Weights of a small GPT-style language model, trained from scratch on English Wikipedia: LayerNorm before each block, 248M tokens.
Each number is 128 + 32 x the weight over its row's rms, rounded and kept within 0 to 255. Layers, rows and columns count from 0. The size above them is the row's rms in percent of the matrix's.

# layer 8 attention query, 192x192, rms 0.0498, rows 81-97, columns 0-95
size [101 106 106 104 100 107  99 102 110 102 106 109 113 107 104 105 105]
[[ 81  90 109 189 165  87 186 119  75 138 122  88 105 191 146 129 142 133 136 170 101 135 126 104 100  99 164 146 159 120 132 139 140 133 126 147 119 208  65 136  90 114 161  81 176 171  81  57 124 102 114 132 114 159 156 111  76 138 177 118 142 150 152 153 126 120 103 158  81 120 139 115 131 151 139  95 152  53 146 120  76 146 170 119 110 158 119 133 144 128 144 133 128 114  70 109]
 [128 138 142 130  95  68 116  95 155  54 141 117 131 114 135 136 102 128  93 127 121  43 162 109 216 157 102  80 139 139 126 158 170 154 118 111  88 188 152 153 139 137 137  87 137 142 142 144 178  83 105 127 136 142 139 136 140 123 137 176 165 101 103 135 141 124  80 153 176 158 113 135 112 153 153 107 144 132 130 125 154 104 128 120 119  89 125 139 188 140 130 157  98 131 111 152]
 [118 103 138 177 122 120 119 114 136 146  85 100 159  83 127 150 135 102 114 125 123 136 127 133 150  99  97 198 105 178 148 151 137 166  92 143 107 136  48  81 139 141 116 103 122 135 146 121  85 200  97  90 118 117 129 152 129 190 142 178  71  98  91 102 110 145  97  96 109 104 148 162 117 158  87  97 140 100 138 172 151 140  99  98 123 126 115 165 149 127 115 105  80 134 115 171]
 [159 184 145  99  63  82 119 107 173 105 156 123 103 117 139 146 166 164 146 129 155 151 159 104 112 155 125 134  79 179 139 195  96 153 125  99 128 128 131 131 129 175 111 142 157 109 103 115 122 102 110 113 124 166 148 136  68 133 191 142 172 104 139 114 104 115 187  84 147  79 158 190 139 135 104 128 176 102 121  97 133  96  84 158 149 156  57  99 183  90 134 107 153 133  80 110]
 [186 139 128 124 119 119 150 174 172 127 154 170  92  93 163 108 173 145 149 145 138 158 111 126 169 142 122  82 143 123 236 121  99 144 101  97 146  89 137 136 135 155 126 187 118 126 121 138 112 122 118 116 121 166 143 133 131 114 157 209 141 134 112 152 132  56 110 126  93 133 111  48  94 131  91 152 127  71 103 150  57  90 200  89 143 136 153 132 166 141 159  90 183 149 115  97]
 [123 137 157 151 137 111 173 108 136 117 117 138 134  87 164 162 165 108 157 111 152 126 169  73  94 128 136 100  93 203 113 125 133 170 134 161 133  80 150  69 131 107  93 115 157 101 176 157 171 173 110  75 161 116 145 141  95 129 155 104 205 106  84 151 117  68 116  99 131 158 103 114  83  57  79 136 173  71 144 100  97 104 163 133 173 114 140 180 153 125 117 137 104 110  96 163]
 [124 168 123 172 140 112 143 174 167 175 185 123 119 118 100 187 144 128 104 144 121 148  65  79  84 173 101 117  84 112  93 128 104 109 124 132 127 101 122 102 117 116 154 157  77 136 113 109  51 111 125 165 166 133 104  93 191 134 110  91 109 116  81 114 149 114 156 142 145 109  86 151  54 138 114 122 180  85 129 102 121 153  93 136 142 132 116 165 114 138  84 131  89 137 121 136]
 [127 145 110  97 226  81 113 155 117 144  96 158 130 158  97  95 149 135 175 105 157 123  64 197  98  98 186 149 135 166 114 144  58 121  74 134 106  70 118 120  90  71 159 167 105 140 109 159 194 167 134 109 104 123 104 173 158  79 138  54 141 112  58 133 235 112 139 101 118 151 116 168 167 199 130  64 143  95 135 163 120 112 125 101 191 102 142 145 120 115 136 128 168 111 150 125]
 [ 95 114 126 131 167 154 129 125  88 180 124  81 106 124 127 140  99 114  72 122 155 121  94 135 126 135 108 149 113 165 184 143  50 159 121  63 140 147 146 137 117  80 119 128 112 119 116  97  90  89 115 135 154 201  88 144 152 178 157  97  84 133 142 178  79 125  65 110 100 123 138 145 188 111 150  98 145 144 164 153  77  89 130 109 119  94 149 145 142 111  78 132 118 176 105 107]
 [133 115  92  50 149 142 110 157 145  89 119 197 105 142  83 137 120 165 178 129 158 137 155 108 130 121 136  73 152 159 109 104 120 137 178 125 139 121 120 203 105 141 123 135 139 124 140 131 113 141 133 190 110 108 127  63  63  91 119  73 181 120 115 119  84 117 142 100 171 203  61  99 126 111 159 140 179 175 105  70 130  98 117 150 128 171 114  74 184 149  79  96  72 123 162 103]
 [157 168 136  97 152 124 179 163 115 162 114 170 193  93  87  80 117 101 186 111 129 148 148 120 106  75 110 130 123 136 116 104 102 126 161  88 138 113 120  94  87 123 158 143 135 140 123 155 157 140 151 121 125 112 160 148 148 141 144 223 133 105  99 177 140 159 132 149  99 159 112 142 151  57 154 113 134 175 132 120 137 135 208  97 130 124 128 118 139 123 139 132 124 183 146 188]
 [111 107  93 146 124  99 121 179 150  69 180 139 189 107 129 114 159 102 103 127  70 150  71 115 139 122 125 144 161 116 116 155 124 135 152 136 143 113 106 119  72 122  95 117  92  88 108 107 102 178 155 164  86 164 131 176  83  89 141 115  63  96 147 105 133 139  66 148 199 117 134  96 133 152 125 137 167  89 125 169 157 145 161 145 114 106 177 127 130 107 104 127 114 136 159 149]
 [104  78 180 106 146 123 179 126 124 149 150  44 106  92 105 120  94 130 110 174 135  59 125 159 138 145 144 127 138 114 152 152 131  67  94 112 182 104 112 128 119 164 176 115 161 124 128 107 138 141 153 131  90  92 115 138 154 120 120 127 178 105 152 152 197  90 149  82 121 162 128 115  84 154 136 140 100 105  43  79 197 145 117 100 132  97  97  77 146 156 212  80 128  98 219 192]
 [ 97 148 163 159 128 129 190 199  80 177 143  91 148 121 150 108 203 170 137  81 125 158  97 160 184  88  80 150 115 116  94 180 105  94 150 180 132 152 102 103 117 155 179  79 170 139  66 106  46 124 128 112  87 164 157  67 148 109 143 180  79  97 124 149 168 134 148 109 101 134  59 114 137 117 180 121 156 125 147 135 157 135  76  69 148 145 165 113 106 149 123 126 178 154 143 128]
 [112 130 130 103 134  74 168  75 175  61 117  48 131 113 156 166 141 105 175 113 158 143 184 148 143 131 114 111 147 149 122 127  81 110 154 190 164 133 145 166 121 100 135 131 151  68 132 176 116 100 121 134 136  78 117  55 104 188 147  57 126  81 140 144 126 138 175 218 122 107 135 121 104 119 189 150 118 139 131 121 177  99  81 127 152 188 116 125 123 167 115 114 118 143 132 202]
 [135 113 194 131 202 136 127 142 173 141  85 105 115 134 124 114 146 145 152 137 154 192  38 172 122 111  16 168  79 143  91 187 101 101 124 129 164 166 161 102 166 100 136 128 127 117 188 129  78 111 101  91 140 116 121 123 118 127 126  86 173 156 154 124  80 124 114 141  89 101  93 157 144 119  81 117 121 121  92 100 167 167 176 160 186 108 128 104 143 167 112 182 143  44 102  96]
 [144 135 143 106 137 104  96 168 122 139 156 105 153 138  97  93 120 101  68 125 131 124 113 124 199 109 156 158 156 132 130 138  94 114 163 110 126 148  78 168 104 104 150 116 134 144  74  89 176 142 119 147 130  94 173 116 143 144  69 128 122 117 154  80 176 162 138 125 142 186 161 118 141  79 126 129 174 137  62 144 176 150 161 128 144 147 164 147 127 174 146 132 113  67 159  94]]
# layer 8 attention key, 192x192, rms 0.05, rows 81-96, columns 0-95
size [103 106 108 103 100 106  92  99 107  98 104 105 116 106 107 102]
[[128  78 122 163  96 101 176 116 106 131 120  79 142 150 141 155 122 112 156 156 118  97 121 102 106  94 111 113 169 186  79 101 158 152 102 127 161 104  77 103 109 153 208  98 161  84 138  75 124 181 132 149 127 183 139 159 128 145 118 151 145 141 119 132 112  46 150 154 200 135 103 126 110 141  95 108 107 145  61 136 135 111 130 136  80 170 178 138 172 152 132 155 150 164  56 143]
 [ 90 108 148  75 134 101 107 136 129 111 154  97 133 179 174 156  76 131 116 160 130 128  88 147 171 174 113 177 111 118 188 152 107 174 110 129 119 153 159 149 140 116 127 108 103 115 133 176 110 119 172 124  86 153  72 229 139 113 116 164 123 154 162  76  80  81  63 112 122 146 116 165  87 131 138 105  92  42 134 113 158 150 123  92  72  85 119 116 111 113  84 176 156 140 109  56]
 [ 66 166 126 170 123 112 155 121 123 157 137 137 164 186 134 185 145  58 125 106 109 144 122 163 111  74 112 146 136 174 101 114 184 128 126  94 138 108 110 107 164 143 141 112 130 120 136 153  98 149 124 110 111  47 116 117 112 166 130 128 128 110 132 138  49 128 134 105 137  78 182 151  79 116 177 117  93 131 145 135  92 107 132 142 139 133 131 209  92 182 144 105 155 119  95 136]
 [121 109 128  83  69  94  70 129 144 179 149  83 131 116 165 125 112 142 151 126 103 148 106 164 160  90 174 127 138 147 109 164 179 183 148 168  61 227 139 112 162 164 102  93  65 108 146 133 107 141  71 104 129 106 135 127 112 106 124 162 147 123 151  87 123 131 188 205 134 105 149 148 122 177  89 138 165 119 135 126 145  66 119  90 159 158  80 116 138 131 122 119 175 230  87 109]
 [ 98 163 135 126 107  92 124 218 118  91 159 118 137 111 160 165 147 120  84 180 190 125  88 105 137  85 199 131 142 181 109 100 120 134 192  69 121  51 138 170 151 139 155 169 130 110 124 146 178 116 146 144 104 199 170 150 122 119 165 142 122 167 167 132  71 113  95 119 107 124 126 119 104  88 144 128 136 124  90 102 124  86 139  74 163 129 181 142 165 107 133 100 103 144 199 135]
 [123 121 116 129 139 127 119 146 132 154 159 165 144  70 134 171 166 152 141  87 135 135 111 138 106 121 168  74 101 163 155 151 153 165 138 127 137  43 161 166 165  63  85  85 135 129 192 136 159 113 127  58 126 137 150 106 137 144  96 116 159  93 120 100 177 105 126  92  60 130 123 155 105  48 152 146 126 112 147 115 113  73 206 159  94 167 132  88 170 128 138 130 138 164  93 142]
 [127 136 103 152  98  87 152 108 102 161 118  75 127 125 114 123 166 132  75  58 114 153 156 117 180 161 146 131 125 125 156  72 132 157 113 152  99 154  98  82 124  88 127 147 105 156 133 111  86 161  78 129 125 161 113 145 162 185 135 130 124 132 104 148 166 121 186 123 140 140 106 122 123 172  72 129 137  93 139 120 100 150 133 144 176 135  79 161 144 138 112 157  83 118  84 155]
 [144 154 131 125 141  89 105  80 123 120 145 177 130 154 103 109 149 124 106 199 114 132 149  84  61 125 222  94 148 207 118 140 109 127 129 113 176  76 122 120 140 163  85  82 151 124 121 130 101 104 113  82 126 130 121  96 106 106 113  85 157  79 100 137 190  94 147 144 107 167 167  71  85 159 158  78 123 112 150 175 125 146 126 119 134  88 121 155 131  82 152 174 174  95 121 141]
 [ 76 194 105 186 129 135 119 126 141 119 129 102 105 118 174 153 122 166  82 135 137  96 103 128 139 147 145 143 109 166 182 145 137 171 128  99 142 110 157  66 170 116 117 147 113 104 152  95  95 210 121 152 168 129 124 126  77  99 160 172  70  98 153 130 153 137  75  23 155 130 147 117  83 151  95  48 151 128 108 153 106 103 155 146 113  99 146 186  74 133 145  91  75  91 126 102]
 [192 105 121 108 158 123 144 116 138  93  73 161 121 150 147 108 138 155 198  73 115 141 138  48 131 109 130  80 109 127 158 115 140  96 142  72 132 159 172 177 131 142 132 136 112 119 155 126 167 129 107 150 168 127 162 108  78 136 166 127  99 133 149 121  63 156 123 143  86 132 129  26 101 126 116 165  73 162 142  61 176 112 169 156 131 132 122 129 124 131 157 147  84 116 121 118]
 [124 162 137 150 115 116 124  75 177 131 147 153 129  88 144  85 115  65 153 135 109 121 161  75  92 111 108 100 137 113 128 137 122  51 128 140 128 145  93 122 135 122 117 148 161 115 184 162 152  67 150 190 114 123 151 183 197 117 138 113  95 156 145 142 130 135  87 144 159 163 121 150 157 145 149  60 102 154 158  92 145 145 173  96 121 136 111 125  75 178  73 134 172 114 120 117]
 [138  91 119 178 109 134  86 171 110  96 160 162 147 139  94 127 186 169 128 113 105 140 128 106 126  95 140  66 157 101 135 110 112 134 139 166 171  97 134  79 132 132 138 105 162  80 115  71 102 126 109 124 129 144 139 143 104 137 153  94 106 181 107 145 161  88 195 125 103 122 123 137 148 157 128 183 140 104 119 116 108 145 188 144 136 143 142 175 130  97 112  67 144 122 107 114]
 [111  91 122 114 103  74 142 126 110 148 163 111 122 166 118  84 127 107 115 153 165  78  70 104  84 163 100 137 169 133 111 140  97  97 133 137 160 105 105 160 129 146 173 173 121 153 154 143 177 194 169 117 118 110 133 165 214 144 107 147 165 127 131 150 150  89 164 185 130 124 131 120 124 128  92 102 100  66 123 121 138 158 141 105 120 131  58 120  97 125 172 188 155 135 200 127]
 [110  96 156 137  85 117 176 154 155 120 162 109 118 133 145 118 197 124 122 131 101 157  57 152 163 106  98 126 142 127 163 184 107 104 145 165 144 130 120 146 130 133 184 170  97 147  74 136  77 185 121 156  96 150 122  76 183 110 166 180  95 151  78 136  81 177 160 110  65 116  95 125 134 118 157  91  90 132 194 146  96 140 108  86  97 116 169 153 128 150  91 106 172 148 121  98]
 [114 154 108  77 135  71 123 154 211 102 128  98  99 163 130 129 139 129 118 104 174 126 149 140 169 178  51 100 135  88 107  35 109 115 158 166 124 137 156 164 108  64 113 137  97  75 112 123 120 126 124 131 154 143  83  85 166 139 162 156  87 160  86 144 175  72 144 143 142 136  95 184 114 112 125 188 152  77 151 137 168  99  86 175 132 105  95 156 118 106  93 158 176 122  70 154]
 [ 89 148 110 102 153 142 163 145 141 104 105 115 130 136 145 111 143 127 135 140 141 190  77 139 172 125  58 103 107 124  96 126  94 132 178  85 138  92 134 116 161 130  95  68 175 114  86 106 132 101 170 106 169  55 158  72 165 104 110 122  95 139 126 106 138 117  74 128 148 153 122 107 155 160 127  83 115 106 123 127 150 131 160 103 159 139  98 156 199 186 142 125 143 127  92 131]]